config = dict(
    n_head=5,
    n_kv_head=5,
    activation='swiglu',
    positions='rope',
    rope_fraction=1.0,
    qk_norm=False,
    tie_embeddings=False,
    lr=0.00492,
    lr_mult_qkv=0.5,
    schedule='cos',
    steps=4760,
)
Each number is 128 + 32 x the weight over its row's rms, rounded and kept within 0 to 255. Layers, rows and columns count from 0. Numbers have three digits each. The size before them is the row's rms in percent of the matrix's.

# layer 11 MLP gate, 640x160, rms 0.17, rows 563-639, columns 128-159
107:183094105106178164081119114106086151147135121117146108115120137144109135110123121123114137109127
101:063098132129180131191178123102142107152144109101086030162083135163151162129089195170135095158116
090:104128133156128179171167126101088134077143095111110131150123140133116099119126155130175112150129
098:125210097109077149157168125178065148085159185150108163093082125169196153093132164156070103098154
098:107097155108168138071139098155094097084126177098146092132161096115123130117131123118149141123156
098:108175116199063166111161138117120158171153183115175115152117122104168114114139085126137073071131
094:155093083147114087106129148078097178145110038096193159111130158136145179097076138061163110113138
101:128135141109062116101145094113147132093130114092096106163113139146121093143115158112182108109154
093:097094083148140154170063090139098164058090183164096162096098069133150181069155143160090095150130
100:097082111106038116132160128105152135084146100178070161061066158105149165188123169134075130114110
097:114121142127109131148114120130113183137119019153133146137069086133144097125161126138129111118101
108:055110086150123136125188118152096133124115140134186107187178171133151100105121118115162108067152
097:105121128121190097100195164166096097134090128132164089126185080090129157114101126093141108132092
100:122118128096118094120122129147111187127126078114109103045118157139068176131109076179168143106122
098:122147150144132181139081125091142158171204143162129213107111132147125176189106128163137054160083
105:129116108101152143128116127114136084113125144164119118128127226129166100176120079099124143108152
092:153105150117102195121142108076114158115137171136138127089187107157048097159077082131156130113117
090:161102112148139167073109133122170152107114122138072174145116152166153161072084103163154111184160
104:108087090075162187109164093117135140125124155136152110101126120104187083093135115105100180108157
089:143122120093112117137112142111118098085111134095136124152133132139077185131087120118085142182169
106:101103112140128108138151096188176146153102092102144137075160110163090152110144163162160108125098
105:152143096150124195090195104109107082156140070082125059093130073161095151184102137185097133168093
105:149143162100127113112198117112193101202123127090121148117127088158167151071155144116108151171104
103:079103122183112155087139134091133081084138138071047131112110146109141082147108116063131181085154
105:150121161142120103174152094133143160124178112098129076126116117175132089090095096104181112138161
104:149137136221152121146082114136129163145134146142089129167078121090138115114180121115134125138111
113:117116144147093140149140159077139188150094172131121186142106181114112115180078122100095134146069
105:164102136149203149166126145171106094179088144144149159123103114129141144092107142138124167140133
106:147082102157160119159189131122132121107145100177100094092146115184175119141106076084172096135103
103:132128138107158158150167145109099179131124144076097204117142099164190143099097069066055101106197
094:145109176116099122167143122122101083112187100132142116092122158132136124099122163158129151078104
101:118170101085116117120128082179154037153187109108132152174134153093129137187105121133143202151125
102:100191164099144150140115097148097113125214118163112170115106135104137140162113132154056165122178
096:083098142085098102091167106108106180106078135056099146103137132121107174101166113121193106137151
095:146191073129128186106139131146084129170087140106150149086075089176080153094105161097106183160106
107:123092151147140119144156120211037139127084150138119152081087132163122151015136130112095153090125
099:123113104088140131176141101117072167141059088131145131096090128094114088155099076128211164088158
094:119099043121160137109085104160094157161174107111155128115207112109082210175110149105132136179191
100:145089155164176123145116133111087126069110128181121160181142144095156089122059114088133110192131
115:146160133135139117135130136129113160133174112134141146062116117059119144121122222104198101115120
095:101111206139131207113143180131189097144115094095142137128163124134099101144155151160111108161119
105:095130112112138175122088114107164171168097179049116098174123114168134122094140168128187118122119
105:111144117135074125183201076157159082068168143189092158145131141114156170143133117140089169124081
101:128171181048164121144143161166142095114129116091124128085111090167146108131087089102105133121170
099:148195111120135137135135179063098140161081106122103181143141123138162157147078137156105111157144
110:195128156136039102066130103168132154133105102106135094162094090128090164086117123136136112139162
104:087107151119134133162107086109145112117078157149125160100083153148094132120127171146114121129160
103:148159160126088091132141138145125097167160131102048138045128151051182076105113143106132124022142
109:159167119090107179158096118145140071140099176176136090133109054107156102104096180105194173163196
105:136113165124094164099206104109059163153148105076105077157173159151129141100104086102109117072134
097:140151094121132136079159143136102145137146092101112092120169139103106087093148118153119122149146
101:181165126139077125152158087174091084156123110124082132148169146115138130151221116140155117135103
110:129162126122098167118177068131156155112125138087124156189071145086111220096141108154115142127148
102:068114147120153130088127175060122095130161108094153164140172100132122106133110134126140134112222
096:070118145080106094141162153169150085097070082118149127137117172162142148045099102162117122191147
106:134117089135207102146073119086108153089146130153087080163126114190175172176132104132168155161142
097:108118093083185163105097156127130151118189116110112172123167122069151145167079132115118114142142
103:180123144127135125117113127150135185126106070111094132140077138145146104123112133043127203103087
107:064121092133127111098110124134152109167129154102200142116107088137146145141143102149114158069150
103:127154117146138191108138158059128178190147106108053137073159095079096098101099093089165169100142
099:168146131119088183140198103099092147174168117118085160083117115133155092135090092119122132156173
104:162131075079057109119090189121169141142084085088136128120120143117183097103146071100102166144088
087:050121106085131137098134143119132127132090188097050178143101172117177154131165124131092139150152
078:096119100161137171097147199138183150127084065155111142136124117093142163223110127159182108103118
098:135177097132167108095150110072103162106131120078133120111128104080082077109125102094093112130150
093:127137160149174164091127169142145181088145136167133159156137145090123109167188129112149110110157
098:080135163165129145107145119065121131180156139072122187111081054109098107137073107126127111078103
108:063085122119181096031123165061117108134175148151130147150136104128163111110151122129134151120175
107:088185132116156075109111124163131075175143132105162124119163138162113154140133119148095130081166
099:127127124085181157147126032069186133104134106098068106157117097062122153172135118143158097117169
084:127080146147133167120080120132114080116105162129115095114101118118097104107081107150140132137111
104:139123119103137147139106084191117128121140106089167124159132098188082149150160106133173143097143
102:111146139167172087121167075123101099121150183145130099108168137118170159127153127168117066114106
101:118100125065125155117152153133169087129138070119091141107131079116160111167057088120110071141097
094:114091127110159122114130127154152119110133059127133175133125129144131111114134111099182144136135
095:132161093121141104184096149090130153114134143054147084161141044132085104166089145123134086124134
102:110123025143087125128163136095103113110171119152104172094113150107120119074172120087122116130133
# layer 11 MLP up, 640x160, rms 0.168, rows 563-639, columns 128-159
103:151090100094172154114130141178132124176142188108099177125145137146080143162170103136163114148087
097:178138095112075111106160119149129143098137096175129119050146122117093105153146129101148113122098
100:143116164119134085102110115119125114116058160132152138129100131072168078117182073176047134101147
097:135172077129089101111152127137083184144150110116066157123128120108180142185151137116116169105150
102:152088163118120126111152158128131122105168141162162169100126102100111150090100095122148068119103
093:115164141146128111116100165180175129122155135120145142135113162146097142143118141109084120137141
102:120110109167130108052100164107166124115135161148098092186127089138203174110122143196139111110147
105:190096151133182133135068112147190150161113119177152142138104158137172092122181140088113112114141
092:101158095164108145079100121127106155147102170160071124099174116118152075104095100135137087124111
101:201195169117166137089099110103116223157169173084136114121141124160131120139089145185143163126134
101:082184141139139205142116092150131131149159150127186118173090136106129154120170062123073141073089
104:115095131155153154157140131129196113122153116157166148118099142127084176122103112191109141139107
100:089140103080078103119104048103173133078131165129106102129131097089127132096095074135091154120157
101:125107184148115108112128158084127153138094142128086146074126137131083144112078074135156148120143
089:144171095158155183160104137108102104085162160159155113127116136131139129144191095127145155138117
100:126101151113126145119135090192085133156138163157068124110104091155126100101143113084135096092026
097:112143133158095152134090151180144180127132093184107124114124121135089124163141109117186116086124
092:149146116135143048144153101129091198111132104129139139111143166152093099153123156151114161121098
106:095110123100155161103171137135084171112081180107127106118108153101120115138151138147113094132139
095:120103168138117123153068042104076124145156130227138117176194115092165136125107147098118117111168
093:193198120142127164124117116118169164142131114150085199086034100116126184126160087121129139039130
104:121086134084093158111148124110139122131114110116144104141118134079129140167128112124159112078151
102:171202143163136120129164136118160094124110150051147187177115180122118088132131111133094134102152
118:116106116147089177079135166104126154090147083117098086061112169105126116132099142119132162128203
108:201060077114146059164101121108106088158107086155099128088124174068161123144125124080155103179138
113:124105101123158141108189129144127171080142131093060110135081160150164164096152103164082189095121
107:177128153115113085124185162132137134160180123120104102136119032095155155149157154108105110098157
101:198114135164136152100108098089022152070129175146106115075079133110129133148119090105082123119155
104:142099097149145190120149093161072099197175097149121132089093138150149113166111138102119104134062
103:097182103132085124089116134192070105135136186135173159125173147208155132158149141173177114153119
091:134113165063205103090142096107081104130101105109126128133135072103191187099089159119119082113150
103:162195139119086119160124112129190155172088102132098135147122131113115123136187177122188129102131
099:129130199141085095148122115140151166202190194121169203144091132079136117117147139132185104169157
097:141071064119150147113073116177128148076145165187126157100142138169119110126093140111083125138154
095:128173146158097111093158127159126104096111086111128149115162142120158057144171128175104087130119
106:121149148089174124178147179126126114169128141118208113143130160158094128103128120124118156150116
099:134101128111135202174139116126142153084131107120108132182135169115108095135128147154159096098110
093:072147114146095092134107112153101131107149138097075160103115120191084140154146128188154111125139
103:151081099128129156148130108105125139104112139154191109129129147094123109075109127149144134181177
109:071179128079161159104152130134150075104108127149158113086132139141188156097155153116187108083118
096:102131100097120186126079146127132130103116160111176136119147135096152150129075182126164142121188
107:179156099127086135085177092177125085129104088084108111132137113128125147141129119140174119113106
098:124105147138123110101059180203086136129136150090144111102086108130095063107112074121085086127147
109:167143141090099112166105090102056056182141209169162158126128155102153134113137154159132145125128
098:109174106102126094110093070140042121171130110123122171129139087159090168103180097151085091131119
103:096138101114094106133135134180125111098136128125077122102159110111204085181113099072116093181130
096:113160081108087073126182083116219084190137108127083139141151141133120135143164140192107153088154
109:128120083132083128145163121109134138129169119092142138097101168103085203110113116168174172166083
106:123111149052131156124115198115121029107100135126170100099133138115135202115105158091168140140103
099:135164174185109131113104083127141060073138141159076182146117117116124129080191122141093120150116
093:081134157083110101125107147156129146116048169103113166207098132139131117070146151118126143140109
104:134086139094142110141113090090194144164062092116127115112110090100092096141121154116114140113103
106:155133077091114152069128206168135114154109123117182210114168130182090167107178078138082142112145
098:142102094164115130171150126163101157133128132158125124130104135127135110120192065102176133147147
101:113101099130110139117103135087138130140139144128161148166118162100116142204063161126146136116054
095:177117087121085169037156152103113094171149159137144180126184171131111048085129114128089100108119
100:086121101064127144056074174070119127131129167093155144084092149169162129142152188177055137120143
108:097119112133157142119103084117115169203185207125097158108127120169139155091167170176107108126097
100:071103141088119123097103133118178117182123132130118111086136061182175151061062171181096152068116
108:141105111085185103103119087167104166087133142164052098145160122119167117131132194127140071155108
097:142125062165167074158131161136160130149121155181099131086084123148155169144152156162080141081065
100:139093119154221140104146132140130129125125141111099124166137136111087106131118153104207108150151
093:134127147120142135053064144174077127161109129157088116090122121186089045135168197159114100175129
096:141151168138104110159142102154141118189079110175108063163092157135083113141115105138184144087120
097:110153130128195092121120157091109166041153112106110170114140063113140099198118075112121157161182
096:086125121107123115097090120131149145109121103109160153098116128142114126131125154150148120086111
097:168140112161118153157158128144160186118040113162129074159164100078087113146158159170125130113141
104:229100104118109136163142166117122174061132117046089074083160146168115147110108113127127131170129
105:153139133092147119108185151163110082109111078161134194051132111049153134116155203159105091137081
095:091189107111145164127108096092126154160141130068143086093085143110074117138156118080138124143143
090:119112083160131176162146155158105043143181029188114143153144086071083132120153077102144152068110
097:119134209132172100207165085144104098178087075123168150113138086178134148177160097143085114141099
102:069085112165138156133101114167118109109110111138166156163155083173123096133159134096110184119124
101:140098111120136107156101078083173163121155151196155164178143158133125096182116084151180186162103
101:124142066158144135089122123132120113084176150107164109129161154123140088087146089162211062129159
105:192115091129157107137094097140136095093139182079067068139149128150133121119129100072097054118135
095:131203199149153103128113126128173139120138166097128116106141090150195118120150134139116106105119
# layer 11 MLP down (transposed), 640x160, rms 0.157, rows 563-639, columns 128-159
102:211117169098156109143171140150106097104109153171180115103155125107126149097181152101115151175064
089:110115137085142127128109167145096077151116143121174095097052100087101104150115138142175148161206
095:101162172118157143068100092058119099118138168083183093106168169155126121141134120128097100166106
097:111110097123159163115112178121055166085134161171094106154113153137131086155087161119130077130162
102:105021157132150095050129095145090114089083202110117088146136107110135160102112128148114076122189
097:138108110186111126119175146055105083093071115168058081119142170082103140172165127115163120163117
101:146152090156179097109098116101045140100150088111123158160146104103171147183120145175122084100122
105:093165069129132096139126085164147154154108145149155187116102162083136114118127126145169118095073
094:144100091143177201140143106127123119133109116122210173152164101143119135104114201141175074138141
101:146184118119109083155106128172147144148188131116122117104138159130161160130079094160152176105088
105:104130148099147122145131100112125097154122128064134127127179128140156127143080016146103059105126
101:126101142139119085117154119136129105110114100158134128141135109181161099198202146147088166111158
100:108144131138120090164120086138115156143114171164126132080090128045144080104103077113158164126122
097:040113113072066145181110173129225107111132202104149085114165142118137131075110098096142142159108
099:094139160151140178117107106158103152147115144150108163097087184128181156128120114092152103193120
101:120150086210169103084100095115152099130111151144105105180183124116111114120126046117174113120194
095:071067143118166099143157097132140105122153184118127106183115100092142070094140134107152159127087
084:123107168124129148106163128117136094135170158134108066127083153111159097127138158095167066124139
104:130136181102159119101098113089083128156095118132114123013105125198184154129158108142132092091085
090:148110194128162107057066110118091122127140076097145169156154138084143147178143148060166157076184
097:134145121128142122163146121152094115108074179155150105092089157111175092110147154152132095180141
102:146097137134130189168126125090133189110125127137165173091166102147122100056057167119157081191125
104:147114161121113163151152116135157124147151166164128118101070135154163122092113164137131073164130
089:130113145190117139135158130164130132130148114105069120059153116108156142132107084108152118092196
094:112125153124113157139088155175121155094131176082168139113154163196157156108114148113048150154135
094:133158122125115084185226119128119201076127179150123123081085115113125138110188125092092120130151
105:129158121088150083102210113121167138201129068121139174158123084121170107143130160150091129101059
106:201131122145127148088167094112057109112116132107114127071075149129101101101139086150132159122190
105:063092143179165151103154104120092122149128093126092118090177156127134113145137124095120109133145
103:197140123156186112080129075125144163203154182055097168070168119100090161135127188109101140126138
093:137096116157118110190118191107207094161169139155101147088129141151140159110158188178121161097109
103:165173147127146106148090088157123157163118096128052143237136137152133121118147153118182154155099
096:099041087123153137086120156138065118137128136169129137153122145137130059163115175125141158075139
098:177089189176112137072147119151153132134100173168130072165145147140145066169098106167095080149088
096:125180142123149180119118132140100125145092141120099173111163149156192070148150183127102099167101
101:207096129141097087083131126045161143125146155216102091109140147161124122088111106159118069143089
099:219118129148106111132102148150124138130133124082145109153085126117140217085150114078147068112142
094:064139106102119117112154133129074078149114112096121147069143091128099113152127112132209157157169
098:175112125165100166115161112113151111102110172139080118097161089179164137085164181094105119149156
106:114186151066118135124065146196125127101109124120070150073146107065103128154155135128087114062143
094:097082123107150116123093148136143141185113128139174143109132105107160165185177071109110194172104
111:212161128175103137101113157173078154067057145152120168094141172103146137204160101106090170133091
097:135138116152129111159129088191146142140173122144168155170142119159146107133097133150116091144060
113:165128110147080141101098032185042099166196142182137194151123123077091125108113144117100114135188
098:115095141112091079083120151180163139160159105145180127139142114155097133090130167142117129125089
105:127196114141137037154168149080128143132153160082135095185119169094136161117105080098160149080111
099:117192138097142135140130129114164107110103174159069160116088115122103122144163204207119152181143
105:117170144084180136108163163152118131138122135147115200143071066116127138133108196164088138156085
105:092162176129105176171125079177170138088169149173128108093140120091145088112086166113075050141109
104:033163085092077088106199106168151116135141099130171078134091181142121090106121169127155140143067
096:122120147128125150085082112119139096153086126149161163109188134105118151128095137094156110157083
101:097114163163108160029145121103128109127134059129131115164140158189124155070159128095117143166161
103:112122150093154142214117167076112150124082152094117118147096140082118121094097127079157185129156
101:126105122071079158125184138134083151122105134120125066160124130051092053117149151124089103125158
100:109150145140080084182132169126112147096159130141114137132121161124139127085117084111143140199111
100:127153168187143139118081088098077105113176139129142130100147152132173055103157177104122134151126
098:102126119172140157067048163141183116105116113138129123141089145151135062149096128063136098109155
104:105079113099108165121126125148110148109150139110149111077162143133115134088132176118108079119181
106:142123091109171140145153072063156169126144156155092152126083094103147084087108148115173132129147
108:111083099078118133123091141136117123072164139136129151146179180164111199154180179145141108173116
097:141127131153182074127124167153145088105115129113164192155167134077116142126164053097176106117167
103:165126133117165173145096132119170140135136192103109166109074154141165095116114085199135146141155
093:123135117125110127147102095145127171078131153167152123107136126131097137148115187159137127159090
083:114148146097137105139160111103111104188113131122136146100130116125120092127147139098131082135145
097:155099185124125191141178160141122140074077137115117164126153092112161147106100124089165089138228
095:117147135191083076105069111188126087081138139117193148100130115112108117116120160176066134117134
097:155108079088124106147085094104104109171123161154108119169084156122109123170116107129115125118154
102:129132147111115103107108135145174042164084094086135090128115145194134152135153099100133165112137
100:144099068155179180131071078156137187144144116092134135139132136184153148098169110192135120128146
094:089129130152151097141151026122170096064173125131110104111115109123125123185141114126157079138134
098:162120177144124145177092169130117118158139184144073098059102114117131157113090147131098132226173
105:079128148145115143138211128083136125096100169158141175122150171142134082056123117135110128134077
100:101191172173099075135138058131132134147093103131110131131117094083127053146129083135135177177095
100:174185102118092098147118146065091200177117148112149181161177188143109118153125117124085082123113
104:122183124131154118095152064088111127114093092122099102098153135081121120096131103142163126116108
102:134075102136121135149135157203103140130131095146129120181113088116159143145165078161136102113188
102:084142090105148099150117114206117055128123145141141089101068123116123139108136146189130143110095